Part of a small language model's weights.
Size: 11 layers, width 128, 4 heads of 32, MLP 512 GELU, vocabulary 3095, 2.59M parameters.
Architecture: learned positions, tied embeddings.
Training: a variant of SOAP for these matrices, 2528 steps.
Each number is 128 + 24 x the weight over its row's rms, rounded and kept within 0 to 255. Layers, rows and columns count from 0. Numbers have three digits each. The size before them is the row's rms in percent of the matrix's.

# layer 2 attention value, 128x128, rms 0.248, rows 97-127, columns 0-63
097:145098143135115141134139130109162148137143069103129115159120137125146158178136102144153112125119130158095113161187115116075158114144129141102158109164137114157155108127105100124099116116108092
164:136123112106138142161117123112103094140133108116141123125143144154142113140135147147106191129142152107153148126100071114140100126116122158148140100103142130133124117092137094150148127094121144
122:155111123121143112131098151124146142164093129109177075106157142120098120133124168174182137148181133092110140119116132149108110148144138152139114115095140138096118103130132149114098131129110141
116:139153160153151120109146124111158150131148130163165102149125157113140097145107147133116124069118096141121155125117094123149126141131129112132120173139117168120126114120129124120152166145099185
116:093119089128115113114073113136127143154099089106139173109142153186142122126147113144130111146152124120139101082132107134162147134126110071122128112139150168189133115163107125126141095164133128
100:104127132139116147105083110140133109121142151112108146093129097118122132120148121108163102108141130163088150083154120121155120162102149112143111153122083142127185154145118128135099115085175149
140:147082116126136094138105131069171114121097095125130168073147132115127137121151176155104107172120119130120121156180147136112157134116159156151135153148121116102137090132149108129132137122119092
114:094134132082114138170077152125109118139117073140145118146158103137133139140149137116162119105130138123140159135107098115117139126087151196151118122164102119165139100129110087153129129125110137
123:128120095111073123145094106159172132146112128145157169115137127113134119128164127136127142174118109172146134106172108123117119126112098142132162110126125168085166155131116132115142109131151124
110:106152128107141144098116105185160142116132147079108115160166126110120117116135144154167080097125099152140149145139148102136131118089113101130144112148094129138152102143110181108127135144103179
111:150089119126168130136150168107114144103138076141119127125116137120173114152107134127121136094144140146135131114163147107127143170157142114164108137123173142153114164106130155163138115139097130
129:107124092126133150181114133121090106117081120162155127119096112194156127106125130127141120117145142114119089101130179144128131139130129073119105093113134119173124143186118124148122108118153161
115:137127125117078114104139118158156159156136158125147179133139089062106142127140108141149151090134125156127141182102149113086131076067140116127130129151119133106154141144145180140137157113102139
146:114172157159152125106105154168132132121153157146102140105133138095125117127164105115158091104119090097109141120116114100175141176139106150158112136166137151082105155145130118133122150124120185
117:150115133110109129163137157095110102140108089135159132139103109097135096126123116114107151132125136172137126128094153149147130112142161118175123189141116070174135154122154146157153097129098157
112:128101142103146115115116150129174116108125167125105150130175127121179171145092103075164133139127129142136114185104136137072132140096119114134120107159109139132103125115124153113133146166119110
125:139102127107109089132173122130117116131121104134131144145120096120094155158142156125097142147122120143106138107139089062111112141147131157109115093141175115122110157092141068139151081169108123
120:112146120130109134097125153184145136117095090130070090119120127094119119105131116123167081133101117129111163140118108141114116122119135144126117112114127140115139125135129112109121119126178143
124:117130098127040131142143124144070138133150129131127128116084111131154143146129147127178118144094130145121111094134180136087146118110115116092140111114109144121149139153076153094110105116161105
114:139155091118143126091077143164109127126154163149128184096141196138129127108134156115132140168112104114155153140125090113155093118147098123141136146108133170082149118109163111150124125123130170
136:134177135148091158079103138134126178146182140134129160100128104114142123087127114150171058122123103144135134103145151144130082129083150119158115160162118143107111151125151158073110144113108142
145:121143120144125123080103124142152170134142138130119150148116129127137185160111088108155083088157117120109119138144150130097141153114144120123096094143099145152134158150115165121066117126098111
127:127180140123109125114128129165108142118179194130113160126111126113173137093144122091190119131139136143104145110138157173123108103125108098082106139126078122120147121171125197097104132128111146
127:089113128135121119127096172118097134112117133152106140074106109136133141123159133130139087108119131132142099143118107100152111132134149148146085126119123150117136174157080108130124090120139152
156:126100130131194104145126097095123105148100112140145130132135135167157135132138097140109105115130134096076131136190090149141123142128144152151128128147170135141145156158172116167127116129114164
131:127122119145126114184073125077146108121096149136146117143110107132113106126158121190141135150109109148108124149138162177124130136126103117114107149132147091158131059133107114114121128055137149
119:160148128166096114092172105130141135092125159133113118162139150124135138135083130099140160130144067157155125134138132111139149137148120138145150094155147106112078162139140111111128141139134150
126:137144122131124133151107091123159132105131127144124119129085121155119149128126110111126120132137137137118151087174158093128120139121084099065110143120126122167118112156102140099162128142145120
125:148151151126135106107162135144193129135139137123122130151102102105133094136136120104126159137118120172111153146128163114152091094109162100095146149124126088145107136099099166085155113117109134
099:143128097096096111103114084118143122116129125113161083125096178137121133110167209146120116120160091137158145148155114139140144158117102159112136089132154128106144098111156118119148133125155154
102:131163106133115123105132096140141140154155094107090120136108153162150120119109112105125145127152126131164115102176135124152136107137139156077185114124165164154115194117124127143135112152130140
# layer 2 attention output (transposed), 128x128, rms 0.22, rows 97-127, columns 0-63
099:140152125131149129149153128127129077128111124171120130078141120172109122080104146130106138111088109101173167140115125133140094121106129131153123159058188164088090185159106095129109148144122140
139:098109120152123055113130140131123133157113154147118153145125081074123122128121110100128090108107109128125106160136141168142151101131135097110094147171095115113141112136100143096121138138133107
126:113150149084124118126154137135110135124150132125086163126096097126109123156146108124091118131113105160182099127127127146145096087143133112097152142153128133159135147157161155159150131139137092
125:149122125132077102151112127115099132121112101124145096088131129151131151150131100147122131189155179108104114124121170151126122088115132153094128065139117114094105158123129120119115109144154091
120:118098115143135110126176108110126111103125150163128099164093101095087130146108086167179137124119129122166144198103125093108123157121139166118141110119092115103102129120155106156097142064107141
096:149164094105128137146146140124099112159098151109167120172134153128100158142099111071102134085095102118149150153106092127125147097160141124128172124123159091112071107133164116116120093189099116
141:147191166127143116122126127150100170117129154111140097153130140131126146145112120102128117106137116152125164107086149111173147151145115108142117082121138166139157156135126119129094169148136119
117:143122105185130102093173105135142122117124165127119107141112161099116103115163165108103114132100130153126099179155136150156126126141146094123126138105164129092139174122131153111087116138134111
119:167118166121185119117143126101126119117105132149135116132137137149091143139070152146126142094126122131121120192069142152143157146155142124144115159131175107141111130153135146134115119118100111
112:150097122125126093141142121096091109128130114131160137079061120103116153126110111083098164158111155131127128141132148131103112162152161169135143113089149126099118127107169113152141062123155119
115:108147112138101138134107108168130134126107179128119124116150125127124117109145139158123140148146137114122138134117117134167141099102126144080130091143132114118124142153108111123117203095115136
133:121124109165116117103159128150143139114127134115115161148146123103100140127134135144128139136133108123125117168138067109143130122127137167121148172158106110115113079107107156138100187107085080
121:126138157144158135138098097101120127106103103123092100086103164175126092122115156136108094172159153129126119093125122161153136149170094153139155117106114143156097147098116095117102131143144091
129:149110129117110145130122138165127105164128106098171140147120112160111115145111112104090144156151165144157118115138160205101095118142134101087151127138104088137153106132145115134151100171157121
118:089130126130122084095102098150147172112115146084108103084156144162140135158126154134120095131142134085097112123143094127120151117102102179097138081122114181114114115133109116099094141134146104
121:154106149164120139153161102154114118139104076147101110126090110131118081129124149145129163126113152118105121090162131134122139155129119139140156173085148134106177146162096111140135099104110155
118:126126112138164165119093129157183126144105137102128135130203117142161137107104098103125107109159147116144124106097178167138124148132135095122134124112133119144101104154142142148120149090170124
121:119126137080134126147133131119118124153148145149185150110092161135111127125141139112059150097144107119183123146145170105142104147139155077115163131158154100098134137131181143137123123117098153
130:150119113159203133125140114102189144121083100127131127138155124116107167111130121141086125106139143127164142170150091098128119128148125148151132147125154128125146132106179095174136136103107139
108:099085162120134120128105139112123110131112123077133120154093082102095131161107086109161108137166127115150091110118107144121153158093121134102102109171080112141123107147110090109132091136157145
135:121143097112176120180143137114166135087113093124119134164107143123098135143113122143097170091142144131129138132130134160097162145187076099113158097130167125139126128114136099174151126149166119
131:153067125095133175170170117132101083125097126120142112126142139147103065077124131111134165163123148162144142126140097105143120140129096136147184157080157106133107155137155105137188128122120089
115:115088106120155165130136156125143153119146085075127122126137128130073121161102105142119146165130098117172113132119097097103132113136107155146194144137135126136122138119145131126178115150130109
126:153120094145117101122137100135141117119101100115174111190153157115107122153140138091116131124141097135132158109151126154142172128106110124106141115156122066083136112117155092128096145126114130
148:147158098138091131094133146207143176122133129150129125130117125104102123127110140132140144124125095154153157138106163124145142142138105106098133115133123095131112127124084144123142183171140102
135:163109135136116132084185128143102147131139075181143120102137110116148147121117163097114126115106129101136164160162094098143114140132144120129140112161084151110133184130128165129128124144112108
120:129086103107159138128126092133123108141102142118152160092136093174155097127161087140135108152117192129077116094099158115119113122129140107127117156121129141132138083152119146140146084097125130
127:150128116124125199104155159142126117106130128128133114142166134105119188097132140153152158145110098143126125163090109160141133093186176126169156127110131121138134138111146146147117122095110117
119:126105165115100172138108102134111109108093132109122114098156152157137132137112143119105117135131145105108135096111102163089158141112115171131131107110111157138132153163107131159110133149108128
110:130116132160159134126160140149141160124126141137141134112125077113120133180123090108145113110096161119133109103074154135162125102150152127118099124131154121129146125149120135144098119154135099
109:102049112135133136156155162126137103100089136107150130127145121147128122108111148142165111135131131133164113115110109117118135142085123143177073122101103081100122073152132118163159130116110159
# layer 2 MLP up, 512x128, rms 0.234, rows 0-18, columns 0-63
092:186131150130120120093145117090118151127157179132080103125150120188128151126166135118127133168101133127135132097145132128116118122097105141141095128155135117195077177131147111128141097125142144
099:123089171110096111132172153143112125130113124169098157136129130107104158120156147120145157108119095149112143118127108097131146105122121075116148152076167167100135119145145122152127099093126168
104:152089117136115121105036162098152169146113143139162132167141137128161134152143133133138129085111156144102115148147090167138138162097197133137114117142141118140123134143146124118121146135078139
098:175136124156169126135106123126134155120131127109178146154136133119152119179147121161157155110115113124142080128122129103146155133187131151081100149158144155124154141130118110112109149145128143
088:155118131127161095109102132127073144145097085121135100105113144110071120124089121151149143140119086121085133154156121116078105094184115128134128115144157112116119141124148162131122127150101115
110:105136139107125131117086153167111116168144145110113089131133114120120161167128108098114161139086138133136148105109133074087109099118105165172111111101102143161134130120129124139115111138122109
102:103130129169112084150152096133113128122109107136103146161113091116122166163123133094060176161129132127153133127112117137158150126081120126113171089137162106165145161140125162168134125135147130
094:142091142131114131147117124162156119091139150135116144103119094159154159122129150140115116139144149125142137151107136158110142141205156097109098092132060159105144096145148089129103134149119133
096:129125096093136116112140135089170131185154102095177144149137146118119126138085151078138086143094162111139111081146117128115131119124105140129142147141155134114159093069141116103093081091145121
104:142125138136090139125115108171120161111118133142113129140069160114110138119140107142109132135136131087145113140145120102108116150134174102185108104172108104150113134134115120101145136155088076
091:102158145155116113106161119133182152137152156137147130144138157153126172157097125128084119122116102134156150166159098165141099151154114133131112078136124163121168154146093139102166109144119144
112:152105139144117101149109124098117102131140131140120117124128174142107103097122073115142101113104132138082123135155148134062121105129140109143128118172172122105127144114119172135104144143105140
097:127138152131171146126129101118119167122070160160126155142133135127105124134099093073088103138124111131135118086137148130117115138123142128123121121134151094118161117110127152160113160091077127
104:144117145113122148154077122164103141128155113121110147142170124140092127158151156166152120120109139102101146136118109118112136125097107150144116136130127103141128148113117137133067116087103161
101:135109148127151126104081105150113144142168101135115131105142131115133125137130190138098130109152183138122129120180133110142165094121143144069098136138159129125125131141112134124129122133119132
090:169185102146094096126114112095119140117087131129152122130164132138144179126132115095143134141124108124120096075156146174158128125083116080110120161151106137112177117128120096105080122141102155
095:105119158132122144110070118140149130141112124112103130147124107106145153157092154126143139121115124128115136129146134156166140170146127117145118117128120138132135125117106129152142156135058144
103:159094146106127122186115098143132144092122146087132115121117136126118114119186152155138149142169125144136122083138142125146113096113106130168129195127136125175144162141159132134143149152148136
099:153157140131142157124110114143100127151139162133118141111155145126105130143104164125146135144182107151123123151190126170153160137152124088151160130167148150096147170127122117051154119168129131
# layer 2 MLP down (transposed), 512x128, rms 0.224, rows 0-18, columns 0-63
097:142098138149125133127102119084131166075123133100094116135133096106123109166122098109140116085068126121128157126111121153134118064108135118149099179138163098135107116114112111129130156138112119
098:121131121125128131139147119080114139140147131108139152121129103138101124175114079123120131100137138105128147134131155180103097138154118130116115100103108138152162097153115112124146120102140118
110:109142118093139123160124167093130142120123154197122096147111151129147142128185093123169106146124109152169099114125117127125174147138132123148152149119126111111151196116106169123126125106107126
108:127160087136099099104130142142128126136149116108096166176132111144145158133141168137134139128157090126137123126161141164101102154113073149162123122130082137180158127102091132102094105132132111
091:124084121168151118117127148112163135106117109119156115119151122156155130113126180125147129136141129120156162134151153160096138154129169142073071111114122095157109123152162090116173103125130142
098:121097107139165109116122124119137115074097114171108123138136118131124093157133079125116085138117092170120131087129137085116140123122111145133080160106130090156111113143174100133157104111116093
097:129127123093171141169117122140133087137145141085147159160140064117119170125144146130086135098123132107144116161086131130142138113106114124121095087118146141144116148121122177104107142176131120
103:137136141102171078140122169151116102109119157120137153127174155082108123126101108124137146161159099164103118074141160079085129129131146085086138122128150120182129134098118126172146109142180132
103:113107134102132130138125129138156118136120117144176154072093146104145114134164151160149141084112105131127132094133154130149115123146079099128123105126139173170058072125112111152098117121091129
121:168096149142152110115140179136164154088149133125180141116122106147149133151102156132142116151174149146150137077112139118137116154145129138119116110078113121131123123134124142126159152115099127
092:084091098135123084114107111151098090126102115134123139149128111118099114198132117143158097152156169109118149113136104106148165125082143104173135135123123152110095112122111110108125148128109125
111:093090134105152087129125149170127142094097135102101125076161088091148137155138138093146130117199128177112116122105136127174116136176134174135132137126080140099107146110150127127131138137135065
091:148120138140153132118109163138160125133159159188126127123113140085121132123099102144140116092121162078132184131170182101142124168133136156122149187133079135124138139125147140122120159133133109
099:170111111106178135113155113076166125143152135058119110145108120172152138160149093150136139119131113117118166159123093138140112120105119129109103134152158103130137133133150111109120121119101149
101:078136128075126134117150101101118131153133097134172087116151091121104115133142143097148116117119116108148143148107115153168140145122148121129130136146153119143201167126112157151138155129123096
091:103116090111118138171136127114122119170173141127135123135149144156111123136126133129131121138117177111136142175129140113112154140136111124099142190082138124157100112140079106111138123143123092
095:102145160133127126144154145110133134184107125123100120110129143149170161142129122117116105154120072149161097123124139103116165138123132157124153117113203107097135141129118160145108113101136127
107:123136124171126162105127114151129151094130178131110151160144127135161131117115137126125098153149158145120132137122104163105084155140179124128109129142152080105165144120126133091152141069110127
083:105172135132089148151158162120147118149140136111128151145120112157099126146120132108161113123183084127076128156115153135128123135125148127100114138093106166136128104145116175094128080114104144